config.yaml
n_layer: 12
d_model: 128
n_head: 4
n_kv_head: 4
head_dim: 32
d_mlp: 512
vocab_size: 1477
activation: "tanh_gelu"
norm: "layernorm"
norm_place: "pre"
norm_eps: 1e-05
positions: "learned"
qk_norm: false
attn_scale: 0.177
bias: "all"
tie_embeddings: false
parallel_block: false
init: "normal"
init_std_qkv: 0.0442
init_std_o: 0.00903
init_std_up: 0.0442
init_std_down: 0.00903
optimizer: "soap_variant"
lr: 0.00792
beta1: 0.95
beta2: 0.99
weight_decay: 0.092
lr_head: 0.00737
grad_clip: 1.0
warmup_steps: 200
schedule: "wsd"
decay_fraction: 0.341
decay_shape: "linear"
final_lr_fraction: 0.0
batch_tokens: 32768
seq_len: 768
doc_mask: true
z_loss: 1e-05
train_tokens: 104200000
steps: 3180
dataset: "wikipedia_en"
Each number is 128 + 24 x the weight over its row's rms, rounded and kept within 0 to 255. Layers, rows and columns count from 0. Numbers have three digits each. The size before them is the row's rms in percent of the matrix's.

# layer 9 MLP down (transposed), 512x128, rms 0.279, rows 365-419, columns 0-127
099:163102116128125135086144106125149182116103148134113156127108149148156194126151106113157134152162091135088097129150107126137089113117123115152132095114123174149161117089169141124107099171138096093137185097115105086153134124143122133085111127122103147148131171114138109126140117088144128137138123144148107141118095122124112152126079111148160161131130097104087153132139136090161147121138
073:116151113114116077122116133112137145157143153069118121117130101128178121094146136162139186097169151131176104157126187155118131133121114132098145145141144154122156141127159079172075145102157118101135128151147120116131151152115127133109155084128107131154141106151117175111132132128138136144118103092136123096104122128105107124104117114110117109132164167134079144132152150137142144190116
107:099181090153118148144093121087107120133141123112111172155141067113139115130155150156173097128174160118082116147095136116099136068118092098114137123129067119156148114135081137115139123139144080143154125111156063119116126124126127094127126122106104108139112138107161138144127148119122155139125140109112105136121078110166119157144164123138139131143135128145097140120115127168114153116154
110:153131137140136123156125101157137134099177114136127082131110141134119126091127146128107092140129154102154087120161120159100167157105132122086120146118102156079144094081131139095092122155124164129078134125133102150135129113126128133116093130126149162119139100143082130171144143097088109125134111167150126082177091166118119108092165122155107128150127114100083132145103142131133136108089
107:140143090164138155156123115133091114149105137087155128122144102090134086137132113089092122131126098161110122138160126152140155127175127172172135112143142155107135169175133139111134126162104159104137132123154103139140114167145096117080152145147145156120116111136154136113158144092161082127155138098105116111095075157118127070142105121153138155141072139141127140135116116131106153100120
104:173175101112204082113112130088123093091141130131133156101123147113139124117129149160132132189085141137130129167141189113127130152128145109123116131105097161181130142119130102114121149078125131134096133115116131135119130137119129132156177138144152130117103152169140164098140084116122143146114129137104120103152093133127134147118141128084132114146144116096130104129083178124103132131170
110:145119115084192111086130110108123135114112148178168113109145133118150099147117160124164127129131111137082116144150076086117140134175099120163115137089119100100116128081145121124101130125149173117101124064139168165142142142177137123116111099147122119122116140117127125115150136146115146116128151150136134093077135107150139118084130135131087097123119146099139120128160105136137137165083
107:124105139102109101091144131117128139132127158120053138134145113118136085158096148128160138118083137148134121169124083169148114137144143146091151149168148165148106131136120102107139094143118131166128109132098135140141109156148145170158091129126131139154127095135159152135139090120082135134081143134153108107149137105136140119109110179174141102172149119061129131135124174112110135118131
091:145131181135127140108066111095164126122188125158175160163169139134123133136152098103140102119131146103107140132150120127111158153123131121162120143149117113165108133091086115128132140101145120094097101105134131129078177110156108120135144100105118107119120165106109192142134124138073140099104118113154129139138109098180100153143117106134122133084125143138126143139155114133084144136132
091:172138151143116106121127087101110138111147127149153116151120125094124130133129153134093146131090109106114134081132167136151159121146085171069149129108127128155125124155166121106102113123113150113124174138125149104129147180143124127116095139110160120109118092149118154104102132136151166135134132167082126165140118141158112114199155135144133142102122093134155109142156089069124136173119
110:149126123130101164128152141126117116107099136151100106110064127144142121145119123109124085091121135131146137099116149150101086142136112179066176090149113141150123143082138158124158150111070109113119106095131083081148103128123155163109095137140183121158119136101134134124117109116099120117148094146115132138140124142140147142136087115115141103116138146112116119136135145161187085123094
110:138078127137151135083110143195153126120140117115134089119157137143129119099120131087117094114097139170148105137135099085116128130142132090132123117153121143082112119135140153142092144144135155129136125151136111096115159128144108112185095122122134086111148096104111149075101109190141131119126139124153124109135076120155096127114114129114130102162160144098143151160122135197134145104159
106:131105126142122099184157132138133098158136121124106150149127109108149146166111075126146127122094152156105155119154176126144103121110098111084141156122132145208153129143108102112127113102069148107104113117111101144151094085111121142132162122102178131126171103159141153152130131123116103132142108144133129131134127140132144118139144172122122168185167127122077132146107102122129103146103
100:120130111127141126162163115106140134116140152122115140127147111156114123149128158161141144128120113087126138152121139057128105123167076124148146128150123108135158079164176084140110060127151111148110097137142153164164158157090102154145134124135130149140109093180159140173116130175144121133121129123145108124132123099124172132161123146118123193115126157124109121099119137100150154123104
090:156127124148142115105133101117163116126153093101124115084157091110142113146129098141080072120118096132128134121147118119086150124093152158182117144117128114118118126122105162121153103133111141072157131105137180150115083118099096166153099142138138126134142131134123100157166121123145091140136105135131129121121115147142106087149101115160186148113138174134120106118158188134176135150120
106:123071153142151071154109153139139165117121139073093125172151115132116126113111131123082120147168139113117120091133126119123107131165145140106127123169107111097103140158128107149159107130151116144170138135127157096162094086151137180152123118145122144105135135137132107138116105123087088118114113152159126151140147080133161138152119142115170132092094091089147108110154152112114154084128
107:096149114124199107099129137129126148142175139129155113124158123123149125140147154123142134140124134123131111108114133117123129133094159144077101181123141119119156125077095126138080101168123067109118100154140093119159101086120131165169083147141138107134135120118149107170131119159130130159143128080127121116140159126153113155117162120141140078140126152081158155117130146085153136105137
088:137122109125104117122146097116113102139117125158136126139102089125149101112092083166106104107130132096095108105154151095148142112111123112114118116150148137090108129089185172160147110130112128096072137102154154129130106138145097142116052126123117135147112135184115122121142096100149114089129129146124160141109157095158091180146128122129149154153116125130146153098130174150161104108139
124:107135134142144133131111136186108151091146125101123112111134127142112162077127167129155086077082112136102141129154117138128138137145116112065122105143129139161155092136116155156124144122127106135111142071100138117148150094125119166160101122099118127107125121138165124097186154109154134106152135201136137099106144110121170122148113138122148113150129076131112101149143160126123118142169
096:135130168121118082149181144095105129145081168147108134109135062118130099097111089117143131113145135140140124106133122128131128105133114124146160121136104167132187116112112108117180099131133148104149128159102132122171115172129140138083124108081142110117101145169120113164110154141155128140166111148107131131094135131113135140122121117160082115183127109128073136109146092114106126099131
100:153138095136146137128121125217130143101125081100117124120126132137095126145067092145128121165118117110111105109147137113095119120129155155136097134158100106170178112131097138117096113164104161146164125149134093159069156143116131109136129147127135153143123099144160112133119172086117125122146135194162134129126083074137108120123129154161120116145133129142108119115110121131129115134154
118:128150170131166134138089141082115168158135108143146134149098160115134144138117152111146142144096131110131143139138124166146153112110141110104109100134144124122152101137174058146145134183145098149134139139114136148136136168112123120123141133095140098178142154121177132120141151119143108134161129167151162115119193099074146100129091162150112157104147127130119092136084101141133124135158
091:165124135118145168136173139107117130147072127137175141128103150049140157140137188123134082128130145136178140170098106128123142119148100128092112097142124154117100160152164127157157167110132142129111112099099129128120136131143097176125117103121175152106084085118130149147122096135142131160135123153119133129132134118115149138112112123090104103136131141155129124132159128181112104094135
096:108148143098144135095161104148135112094122124178151113114128147107144145106128102154155143125117171086130164169065112140136095136123141161122119113104138123103138111091143141096145111139117125080097103125122121141127157154152159120159143128130140119128098130158140192104105124144097123079124130143138148176116111081123150151125106139103123129065141136140102135131103073137142136178155
120:124138112072160140156110129123144132134080155152165133120155138128096146150111160122068123090150116150120125108113085140136112113079138081096147147098125107144108127123155112111141139130166144111135122110138082128130183092126127155159117120130168111162114132122157122108130128107138152094143142139135127081121140148179100129128116158122119079083168101116131078131129139153147179117148
122:161122101152166174105144119164109110108177076123138116161144109130122145110138097111128127129147158139131116144135105138120177099178131135091099107133063123121135113127150145141117127149107127100150134118083111104121146126099077125129108130135149129150154077104126072131124105118163134147119157093145143154135159119100147163121151113116133080169122101146181107105146154116116096113128
095:093166145120122084097114095155075130103059153135128118137116132094128107135106133130072095099111117165151102144092126156152134150151126140156151138134096157117130150103127150099079124148136125129137148136124137128148120123115149133117116126081155091141120099156095115170111156154126161086142157110125124107124105170123111116115104172137151133178141159131110083155115125171105110124138
105:176171145145103125095146138135107126116105167097153166097128147134158135102125134129204128151102092166110114163105101102150143085126119107126117173093118129109128103139130127152124105128171117126129135141113144146097136166133129123124061097134138109088157146135141152151135120141139140147133100123104127204135089121142127122132117143103122146165091121150157122104146134166104144148094
103:150148137142150114148140143103082168164122142110189124109153176127110124171129098155169138176139109101122131143135088100102124165046140115148145128162125129112158114184169104139165129108128145125126091095136121119133136123136085112113079122102086124123147114149147121141125111139129116122132128130156106138141144141121150122113160094105145112126151144133143168122150149100153180115132
089:133187162121122128145120090189148112150118093087120100160115104146139112088118099126129157138170075088116150107140133076143132102122128107096118100125110147134132129151100132125101101118124122117118109137120144129179111051096101125114141125130130096151130161098135136092111105130109151151121128151128129153120138123100120136147145119145112130133149038144111147128122144095116106140096
081:141103110131091141114102140076145092139120141088122135102128154108111151124118199152140151097150144114117068098133134126142150163153161140105137132138111092134146111157164117122101139127147128119120117174146088134133100149157150134140176101143094148142113172101113146153128159138075119091112154120145166136149116137142135146148109126152118118144156181107081140188119122125138136127109
092:098120117165121143146151119126126096115180127080136124116114139191146118170173170134115157115113131120104127161130089118142087120108119160071090160108125154123117069116108114151159141136101158131185131091132097147145143105135138135128123154126146129147101133106091122149101130126112150185117124157143105097147186152120126143115128120085114123179122143111142112129147145107131136128134
070:163101162117116138140121139106159099087147168112090103135092133103120098067144151128104155102150125134109170099139140147150127127127096093095108120145120130116131126130112130137115106088128099153098125135108124108100144100093113158139191103136100121106155119118082134161123132120133190137144125094110130120130115127098078117132128116090180113080148149126153146121164124111160089152110
094:110150121122168105097150118143175145118092138119105151160113147143122163145163145115155155110128108097116114148100132123136151111095097118111143147133132133143110179124135112125144142117169082133148102141131129127133057112138130161130145116139145147118114095118116118091137092151102092188157181121148130114098126146170125174159105176123133102093114139129139148175154135097084119110146
091:078081120114187095095112157132128127123118093154158169113138132118157139192105117143117119180127107144151138173127115132137113127138123126153096129131130150146122112149131119119094087147085110099062102092167165157137105126135105115171080144118121123117113110162130148114132144121138138132118142152092157123117098106095122155130146153139136123084127123135104166134163138118127174134148
099:176154135188139116068128150148133172115184127150149126110118122127115159189152138085145088131087119111106117138126088150159135107186092123135134139127125113152120137129148169099115126111134133141100124094108184137111117140143111112111140083159113135136123141116129150121103153143126130119116143106101169118152114118185124075104147097117146122116115139130102098142123141098136133141093
091:143113106157096144159104148149147086094134061142165150136108114168158086115154144140113135141132125111107162166134164129129093108124147172148128166115120128111140104129101162112093139129122059120136115103121127142149147131104122146170152135138128117105137126165094154107140145121134164172104104082111090120113148119138120132162130079173176126122132125114144106166135113148136112158118
098:094171150138123145107136119109116139100134146114136081115127103124136151118163120128176153139151140101132116123133156155113121127139131110117096161155138166118151147133092155142104096110127124115180117167128136091151123177101193103102147131109132157143109125187092129121182149124147140129089100156088110128115135148107091144124105138120129094134111165141141151117118145101191149156098
083:130088127054172105124116143046124132159143127140141122158127152112120091131116127119118141084138151099150147138108133166146108127130128105065108158107110102134110102140165143128125137089132109094088112122143140153123122143115120130151162121123135128123135085160138159144118162104126160133128174108156117130144115118132151086092114099143123080148136177167116131118132141119122073114140
080:144146118105139070167126147099133165141157134127125090095153112145103116160084121133139157118098148123172117162140137137164160109096080070119188154142148162125181149117154075158132146107149132113138125128110123146114139160146129120146139122095132102176116113124136135139098142095123101133124134140146102118098115121146130141124141094118135125117143128121153136112109086080125082177120
083:176172095117152110125091120153131112151148134125128099120129165114131076155110123136119171111114121121180100123137118111153094110126105114122171111127124131125095081107173142119104162075135132098142077136110132142101135177120133120086136152121118142168082086117132105110122128101125144133109158093097147136132091075118148129104123098061137144138142135145124138136132115098125146147126
112:116079142129126122144124131130093133136118124130101131124109137047128142151173129115132120178140087123162153129152135085128113113121107119153105156113126114080142138130188143125159148165147181157141142119120125085159125104115093120129132116109105108090167138125107144129143115193122090146131142113100130137154138115122137156128104163133175137139113135133158103097145158188110120159125
107:115127122129134124129150138116093122157111118102097148152148149162120120109156109166165143099118101130162123140121135125112127084144128166178146037108080120134144104165121135130152166135117129093113165138114159129102133153121156126140129123130108154112135122106137081184111141104102140107109153159137167164153149125151100112161147118107126143137118116156147159113096104059124143150125
108:120113087149095115098104094135133108149124085171083140190136148156102110137170159102083154123165098090138109123153099107103115114113152095145075093145135101091144166130142139147152126124107134102161064108160120106104124083122113122126119103137125095146127117171154125120139144125140101135163097111120149104092108127125142115128158139119117090134138114134119117143119157122165137149146
106:123085123153127130105156155091127099132113110172157088057146135102137167141156102133126101103137109161137190143155101102125129106153121111092115120131119161127091105125153132139094142095094145109106142112173112142131117102132125100127090146141164110153149117133125088167138130171076130106120152119095134091136148086123136090142126113130135115162151117108106152100136110159148101118110
128:174094151108123126135159117150115167109111143114186119113141130058149091130148093119173113141117144123118092159144152131152125113109085113147128135157165143163149150130145148129093083159136154112153125163138097161110119168121123115118126174120158123141131127161138130118126166107168114136101117143157104141105091137113089097152127158133078133163101090099109114104146116127113143126119
083:104111129122133144101106099054148101133132104144176064123143170102132076137090128106135135126111131160110133115120154153159153124105141138113169088108147134102139114119103126135136133118101141111125118117176133099128137121098110148128155157127141139106131116189151144158126099145185163153121160150164102129131118138071139144117134129138129080111117138103147129102159114129136072148140
113:137096118132166183132177115126152119106116106145149105148095175119130149125101125131149118115100175127172140115076157120104098150126145098117119136172111117123117118119130099113107115179126123078129102073116134123119158130135120142143142120125121152130095140121134098125127126095130110160178135140163123090154115131123056117130170114152145129127149149114109121165098172099131072136116
118:079107114151161176116152104067121110126110133158120142085161162125069150125125128107174106094140105107160143146125127114154096121173118111125112166132127132146129124184123106106117093169115094118097095067108142130162134107138130136150099144118122170146117109126130124128140130136137132170134131152124145129115123117123137131139168135132114124091157100156185157162142148098134097129135
119:140173133148144170117119142130111164147105097126153143122153139132144147111124104161086124137140105119102139089153138135098090140125177118151157131165155092116127117118150105141102111126120202103138137147116151135070123205125129129131126098192150128120149112142131153127126150103119107106158196119104119124123149077098147112141154128125128108135122149120137171121135110122159156139127
090:132135085129164148112102137119140093151147087154160117148124126130107083106158137124101129133137091128125127153160127146101091072132119114104136140152114129145164122127180137121166138126126131113152149123125147126113131111132115173122142170092149122137157106132125159137131133121120109186139135151129189114105186085151171122179087155125122117162124157091138124124119180117171112106118
104:109159086198185143134089108097143151114117109155164151090123123093133112135135133143136110145166111161151136094116116137092130089170132136150110128104131136143139145122134069134127140130133146142153099128150160107090091143147172097152097146151121117124096138149117113124117130132137133139166111163141126106107141127115117173133117117166132140160144073112133138089122095182131130096162
096:143133127132153143163118122134142141144133124147150101080069133109117136162107102096112137144044127136122094093173092127117101168147110144140123158164132153154098113108136136131121125097119130120120135046130090108126109112101084134092137163142148133147153133114135107147160132136137115108087131098147127079140098113114117106122147092157107127158140121087130146148128150142151135116090
097:120108131110104144170081129117149122119121161132146118128145134131151144118161154121166125138095135153139118122159160137120135143149148121129103159143116155129130180102103094125152135121126150137113156104156126102159082040148131138143153111173113103155129142151104108163128121084163145173151139131079147130137125110119121153145131126086171156134118144201153129111149098103123136093142
100:156109123139152139147184140161126125154129151159130152113130088107129132144167085136141165076153102065104131094141132093175169146080142146125120134099082107142139123125145113103140155143122120120133186121127162114132115149117183159130121128162118152139102113116099151155121115170108131104142123134067117135118142135124135159146142080134138134154145164127124127122077137129100139132119
# layer 9 MLP up, 512x128, rms 0.266, rows 366-419, columns 0-127
082:142108118120114127155109120178175097124155121118086138140100126098141114103134095136118113125109122152101157106123112143126109144127134088166094137107121125134107121125120125101152085189168167121108082165138184151135110167068130153153125134128097143112121127127135115126115131119124171124167108136126098112143107090166154098116146149138110129143096095157198151125115134111128143087115
096:132147116133111152132106092114123116122129099095152137139092110147156150152111175128186169103132163169123096119103132153101140151098097084155146136098155124161119144140135123094145141118135118159114195142149160148140100126114115100140161137145110124144107127151160172127129189109122162127116140108142146120101089139082109111144143104139135136146133064092116113111111094125133146114093
109:108140125127112137125103102090124121149134172084133118170175109102099162094090153163118175138133125117107135112124055169109117147125139087092134140120143137123152098133116142132143138096129120130157105135090160156133144120136115125127124144151155149132141099185117074168115104126100153106138160165115152154130145109154098170093105138146119145113154114147104157127145107133077124119109
109:131175146127109113146164158165094123128145150148120135137140156137130088089087147121100106133129097142160134098111147175118111142129141119122076138115113155082150105173115145144069101132155127136097126120108118142126169112101127117160100105163131117148121142128153139104148135111114144099157119101129123122070098091171158160111120140131133123083160152151181149139110104136129098091152
109:135118133141108137155116180175120102131133148136104110148129137139109123134125166121153119120142149148147090125137086113153111178162113131125118136075126131112139135104170106114093147083132106084144120077127156116124158132110101127134096173190118116120133116148126156121123140132156124104128116128144135138095120145142106113087103096108145135107070185057101136116114129158119126127084
108:118148136068175116163141136107137117098122159151148088153155143134112126104124141109149109094119154127143070106134094128150122134134091133101206175137115111140136134145169110100135141134176126103111121125120099133149149142130078154117112116171126091095138150152145111114183148160110138139121121115146158115143142098154144118109143091143099117097141113107114116126128132162105133097079
106:133138108140131105142125143115153116121139133151085147104133134121138088142125164150109150152158137142125054147110136088136130113097175131124092120111109148157143164109124119161169091137135128190146111132204125103140159127101110163163089099149115086164125125159143145151153104115122146126125100122110132150118166107143133174111135115107126131120135121113174140103083120118132127082106
095:125109126165092151116157162117139133098176137134144139122116118100096139127095132134141114151126137154142163132108059129154112136133137146113110094170100124104137139110111130163111131116117154145135139154120110075140091153089132134140093111139108073102124112140117119108139093141149131139112099142108127113165057166141124140106102127140070117154159126150101122111094170077160108109113
097:104148098119116101127115139148118134146099114105091156123168115127142138099098112120158134103109116158119131152132125152138144192125150110158108101075137150098101144146089143114101149130111061104126132097104101122116146147145087152124173131117169115094120099105142143139145109145118093090132131119127162138117155112147114120133093171163104109137108118155144121172163166169095174111136
104:114126134092131122168130142144131124151155139079130138176123152086146130109130104108108144095134124135144137082153150104076107129107145153140126122165120117144094105151096111089128137140115156123096115146104127153099129158118103128072129102170128123143146138098116200160140147129118153105147108125098141081126101097145123151157141181130100128102105164100101141101122138149140139070109
104:167161165115129123095109143090099145125150087151131122127142176157113168147112118122098158132060098182162120114093139150138165141124115127133092121141145118142119108088113144124142145151110143124122074129152106156093137117124102135149138112116139120160130134101165108143101188111124112111077177107146156107126133125105152140152123164138119140123150136097103138109132071136144138162145
105:068129156069114138153124114144089147129140118162134172115107186103114144142152097160134145152143141135101123116148174151070133118107143100123159153120108137104144141144130143098127169131123148103103130130093091153150138123131136114146154103134116133094095137140123108069153155100170150115137157109159140138148128125137142153126120185124141111103136152143080136134125093125092085108113
101:112137086116143116129133096121158123150132101124089128099110130153135142106104131097136126136165092106141133116119112111101131157153168117147140099148119110088173125121167147127160150140088159151124116162130143161112180112146164111147129130101093109119141163076141133149120170113115113139088117118093113121162145129149133144088118171117122167112150134143116186100106127103083130141061
096:150150123105118137125182138122113119129085133125134144116138130107082135098105135134138095137112132134150155124093120167130135116130151145120147113083121109124118158155143063179142171113142119130162096156138147136210115106105090135165101148149113120124121140103151145122140150056137177134126110123169111093146132132134148095090131101099134142153109138096111158098127128112138163123150
096:136122137083094123147148102110110091179099152112122129149148093120123137121133120146103126163147137157150143146141115094124152132124115132117142102079099097102132095130113124145140191129106112102185138146158151156125127111112125128114145125157126159087117078140124165093145129127141124132107133083107136147191142127133088168152163181127097111146136099094112137097120077113121141137148
106:116147121103135157116140140102132113107090132190134097147186146118118124139128089115102121137080179142140143146112090115132119088159157150124092110118122089152132132137122103147165153141127141100101115108135107105165126115145058129120127146158116158087130087151127097093127179133136124122116141149123146133140160131137083171129104119163109159117134128147138172135163118171118104119103
099:095156121093114117125114171169128148111127149110110095091113116113115094126167119107112084153119148119129167133072122127116142130111139126107131149121139129177125093129111072144129130105128117105133137097096106163131160132134151136104129167145087072111169125127115127124137143157151146122157085185114144133096144138141140118114115074124152142154145117126080147184105097144141136169137
118:145158101138098131173089147124113099094131149115125106158170131090133141125128139113116130159156143133122105167094087168129116146116099128107129073113109122140117110096112163121140154142140139141115127128110126145113121126136125113177114161090107126083143120134143071140061164114138093114114129099142140164115179121132129112143146114122093150153129104177145140150123147195124094139102
095:154116144095096118106136145143133122100090141126139155167096126151083153099167163159088114132083139125130087096153115122130154090127131169139108128112058155119147104112090112121115149107117133186129143127195105119147149167103138111099115155092125128118118137150130110116120139102140124109140127139135159112156118109138156143181162138147144123096136157102154135115116116133136160174109
104:121098076097138151161102115151108154151101096122147101105128117107116121076155163128135084134130077125142142128088104090151101150142145136097169131101095167156151095145179158130140131175123094130063122176130094123147137141113116125152164151114121081117150151133145115169118131131130127133098158106111124128119140148125145143120145119144126140132124141106156120158126115105166099092154
104:081109084134103090112115101119070160118111140133091142160120159136120104115143123112127128109106132130124166148117110181139128125087134126096112134172119169070129167139105101116158112150133123143130114158118126117102141156094117131153120144145112140127121147140107165160130118111120110180108135167083175132164146123108104102160091143119100138105102141136098137173137096101158119158103
099:160137147138133145118147098154151117139155149130112133150173097164123093126147136109116119099144135113123112101121128124150147150082065131173122148078086142108098069111150092103169161134117132136102156146122141145152166115138162182131128132137103100143131125140146111108118128121159129128149163146162160114121135150146092165100115109139125102112101115112103145160116085147132100189111
096:113135118139123152139138109120119137098129104178141125146137141148116123106092145111177114115101115171115158140134119099144101168119169098116123114160152160093130107108120158127147175159147131168128097113107166113105098141160121094130117122106121153087147173129124149090163081079146132108097146126123107138152121129119069105137159096106094129142103136116120102079153122153141167118164
115:126118111103140127172108069115107138074114150147141066123168136092106116147147117106133152124155102135111122096099122127164124096091143078154181112118138148145097097140153084157118142119157130140112107145139092132126180158088137115136144162117151112143131144134154109098141135122147112098123111099155135108138148147145101184116117139105116111108132085116140152117138177128113105118159
114:093108103140134111135171160068113145123110139122103107099140071147116089135098182129119143100131167154136138119097158154118116109132147128168183109148149149164103158112148136198135119155128135131122137118124153086136137113126124101122130133134100119117140138156140118147123141103160152094119108082140137133101072145104112142109118130162133122082149101106143106110105137133092111145078
103:133193120115143131126120137150120163108129122104123115110078156124086087132145160113093111124131095137176149140134130154152130169152128099174161177144122151177118105156106160099115123144110139119116130136101156108134150134089124151130135098151090123143139103158101088130122110118154130103140084086123091110111094168099147152081133154109163138127103143114102137125121117131086112147152
102:138134165131108120137186074157134090148138124100115137116136153116122102093140112131126119127139148102109139135094138153135142163125116131109108127102130182124138149109082120121138144132136123104143106126202099168129106107215172119130117120145136116156121157102142126135127128097150124150101153101111114160146095114130117163139097136077131152095087176096087150145142122131144135117119
098:130105159153128137142162178145149124093144108136115126148084110111171125068126130127103102174132133169172128115143153126073173126143120115142133133125119155138123115125106100149122126106117094119161124110122094181085139117142126124126143111135168126140184101112159157108135130133116070144123145130111129146091140131128118162112111127118099198147093146121126111121141166150154094097125
096:121146105101127147132157146122179161108135108110118092120152131167119108099130141124099116061101152118146177112149107128100140180111127121149088147124156099110137132151145139129147133165115119103143157118113091124124144138150122147146113103182109119121148148097153135110170168076095142132140118136067125102125113108152106113176121129099105151117166103148097129140138166161132165131149
088:115143139137078137148146112092157144139114151121125138150124146110088137125132103120170116137084139119134111148144110152112104163173092106124096153128091144176103122083151107119092127159130120156146103132143146141147130099133154118122139083140164105095111174113143136170110132131100155070153173103107103147159145152118121141159130125105096128100178145108139130118160087102089133113155
098:158120145122128114127123112115132157130110158157126129122113089121124127106079135140143068131123139135160142116128104174129117095111141165151141100158129143143131166162145115151143117119084151128126066172087090088139131120088126139141138116140105124123191123124132147172120129181156084161126143158097132118107134154166111172144099109171145135126123124150159127157116129154176136098123
081:121121153119126163124104093103156155128104118122099130130127103151113114123109154154118121108145153127163142094118097083104177150111100101145084112119114122098147121105168177112136142100145157114177151124105105101154072152141132118162139122153132153157131127109136166128118100123106146123124108144117122111126064099161149144120168171143124144107175120112148092104102138137095185124150
107:110130115148116182153077122126174159103124135130133141148123123140098117119116145153092101129130174121112117146098140138166150165144133144153093119130141147107151106118154124135183153132147140107156152132111116073131119121062107138143152119139111137128110109087153173155128145089139153180127094137110098157176152137102113120135121133113120158144116128115099145092149130154064098137105
096:121127160141160128125101091157114154099145057146085098100108142154110088127113142094081121066128142147124099119110110154117140125152140134119181162116140131159112085125146106152122122161149126127132108188103109117105164151141135145153081140155129136149148148113154115123153106128119116099119132118100150158148120148119134125162097096113120094106176168157127125161130102119145126098125
099:129113097146096098104128171103125140152126142105137170124175142091122138160092100154152102127126160124123113157100146086122152129144156118099115098138111126104120132131136130170117129154157139093147119145128146121162138115100109129112135121148099090128100094137121115179146102158170186061101157144131107109197108150135107122100125110134115121108177109125108122105117156123090103114117
101:139162146147122151111109138131143089108163078207134144158150137182168120106148146140152114108123112131099114129106134117086118149092137116159135118142122112136130111139115138157110146114135082082109154163084167088096150150126101151129136096111125104124176156145141116130111189094143159104125101110126126089140128111135122149172144119129138120083132130111123080127145100120108118134130
100:136156137122109170167126108124133119125127116162153133098134072143118085125100128120116105156102161149162127135073119073130154144117138129133127102104145156116151172144154127129181078127099140119116108108152110112109092128148106129127070061134107120135161148156123158141153119124129115112169134160152144120125108179125155155120152121107115116115179167107115116092140120101144118124104
089:129054131163109140116114098089132119119104149180167084103143136119091126137144165111128101130125131172125128135085142119115165164124099104139149131128182163116143175091122089141075120153145117115107155157112126103130119161088112127149102140120095116145116144154120133127141113134075108129133109144113140134133145166115131147132180198130123111120147144120118102126135134147151142154120
088:153110170130137153121087139140098102140158166133120126149118161116121096157142152162102138155115125133116149119106128136118113140125149133179095106147128090122121126070151125110155129130132124154100146190164118135118112132076120196117188144113117132121160114129125156126118109173130149145158129134135184152130126115146157091095122115163162109143143115147151109142106123091110180153124
088:155112137123122123117147095130110131120104156117102141144130146121144115148174145135146147113183120152111134108127145135079132081126129174169121141120147141112165123185106109126104150134043099113106120130130138143122145147112142121134073128091129144122164162110143137141105097156141132111093170136139153131101069132142089140144148112196151092149119157109112136121135115115107147118095
111:122096067168074146150109121099113154117074112132083123086148150124154114133139120158133122121136130124115146141099149109151133104127130133148118129067140099097152152127124150115182126147172132141118125122137142119091148120103177110119145141129131117173158125074182138112098114131144130159114123128134116099145159110118086155119124097107139146106098087129124153177094108140108137155142
102:087120113122130171143142135107136121082098140120134118130120128112129086092119105145150110075094121155110084086135139131124126074067162123154107150136125125146138107102125148134128190140121137132101108134122185146087127130128160148126146142168131152115168109039135126179114115109103157142127154122124126112145144146138149134151123105149122136119120168125124155125143113127130114182128
105:172113116124152123116074133167131117112126104128122106131082171154097148119130115158086122126121098186105148110127098118108132146110180131144130133093122120124084131132124122148162098150168103119130099116135089151138150173124108124121111106132126102114125101174142134122142109120125183104156134124104160113122081138121164130133153140118115113151162133135130140089086143093143068184132
101:122197119132118141112141145166131173128118161173108150143130133086145118120110180125118102120099124112126074115156129092117141110174105116091130121121095148099136125137140100118118117139088122118112092137094143137167166127097100128120164142138084123113133108125121134173127152123163141104135134122110153107104075128149123123150167094126075127152112087119146137135118175160126111099086
110:136146090061144141178148124158076159142160158104120127127103129151114118132132124128150154108119145149076127184130108168104122121145132098109110122152105131109148147187111155105138155110135142079080138130136146164062142106129124142134143098131121115171121087097112120129115113124145143112134129112138107142141110142133144165088157115133152093090129126127094113133150112112114106086119
095:133143184159141118098102089087161168101102104176151148137126141132104173118115140156089100059104131117096135111113147094066126170141133122161109112152117136147095085125143104139140121139152144100122141157142159090118119108169123135117157128124115112142167101166125110133128148134136176136110145103123138139135095134114143157107132196127136113114129133111117117121105134112160107131129
106:126094139148105091122138127097133090137155126100112122155109158116123160116084100133142131130140123116102157125122158154059132134151134135101135132110160151121137165115137139128105145147157114115125182094105154109083110153136160124106144143104101143182102128116147113113099114167158167112134140144165173126097155106151145135100149127137143144134093110071158105160072111091120136120106
106:061142116106123163078186175119124151118137127145098102104137099106102124115129135127160146081146139132130149163127129115111132104187103099116098128149139149126128086140083122110103104144165134119074125111134095123177120104124136135157150147107124191136169124099143089107157111121108110140124130133089153120128133090145128154130152117128124093126114127147142153141108129156137083153122
114:166087148167112149176113136125128135107152092173146118117103132107147134104108097106171101119091149151122147122128118142118133149116137101120176127115118110125122129128083091141125165110142145132121128140113163120127123160132123161120101159159133098145139180146139157140132138117152077109142163111131087153128116133133103144135111174085179177118086097093112164107182118141137104122152
093:103109128104089123157124107102090126115126168151122156109141116143106144121115167149147145136166131107150153173089094167091119144147151090162109113152157119142096131152100172118135160113090184159136135156104117095137114117114135123105110115126100126119135147151146130169132123171142129113110092116127144148095097173107107131123113139135125130043113113112150108122133085128130145152165
113:154147141145146154089073112150149151073099136165099128120119128058108084114121149139127131143183139161114134132126121136135121154188162116126127143089137117130126103116107108138139131108114119136156109070123121080140141129158158152110146152149088127113111131135160157108099154122125159117146092088142149126086118127142087144126083128167090136112133106124100125116108115140106114114158
095:115137127113126162110132133113128164122048106139129145088104161150136116128118124125128164195148121127170151116093153158107173118137127112091130123142130119143139133121115096136158091099160142137110139154119122126120124111103103121142137152131114100126170084167200104121107155108098142131100128135173133096119157134159102145136084126138100110116119121148133105140127117121109176080086
106:103142080125099116141101107154166096134101159162134124138108158158116129133122146152126162121156100142117091105130170111114128098163135122116181143114123151073120115078127155144092130117166147099134133165109121144128123160131118138144104110147149112094105152121107072157118131126141119069106128103092116098153159137141113147107145120122134098104096121149156094150098093086160090126120
104:156143071161133146111130140132136165134149091159147172094106129086123140104143098112177085154143133084116152141107129135127120139144178121142146113091141129135068095152115133117146141151149121121131158143129147069141144157116134130140147122133096087132127127108165121137083137153091147143077131127132142141100118121099118143158116172116147120123105127116076140120148081138101139133080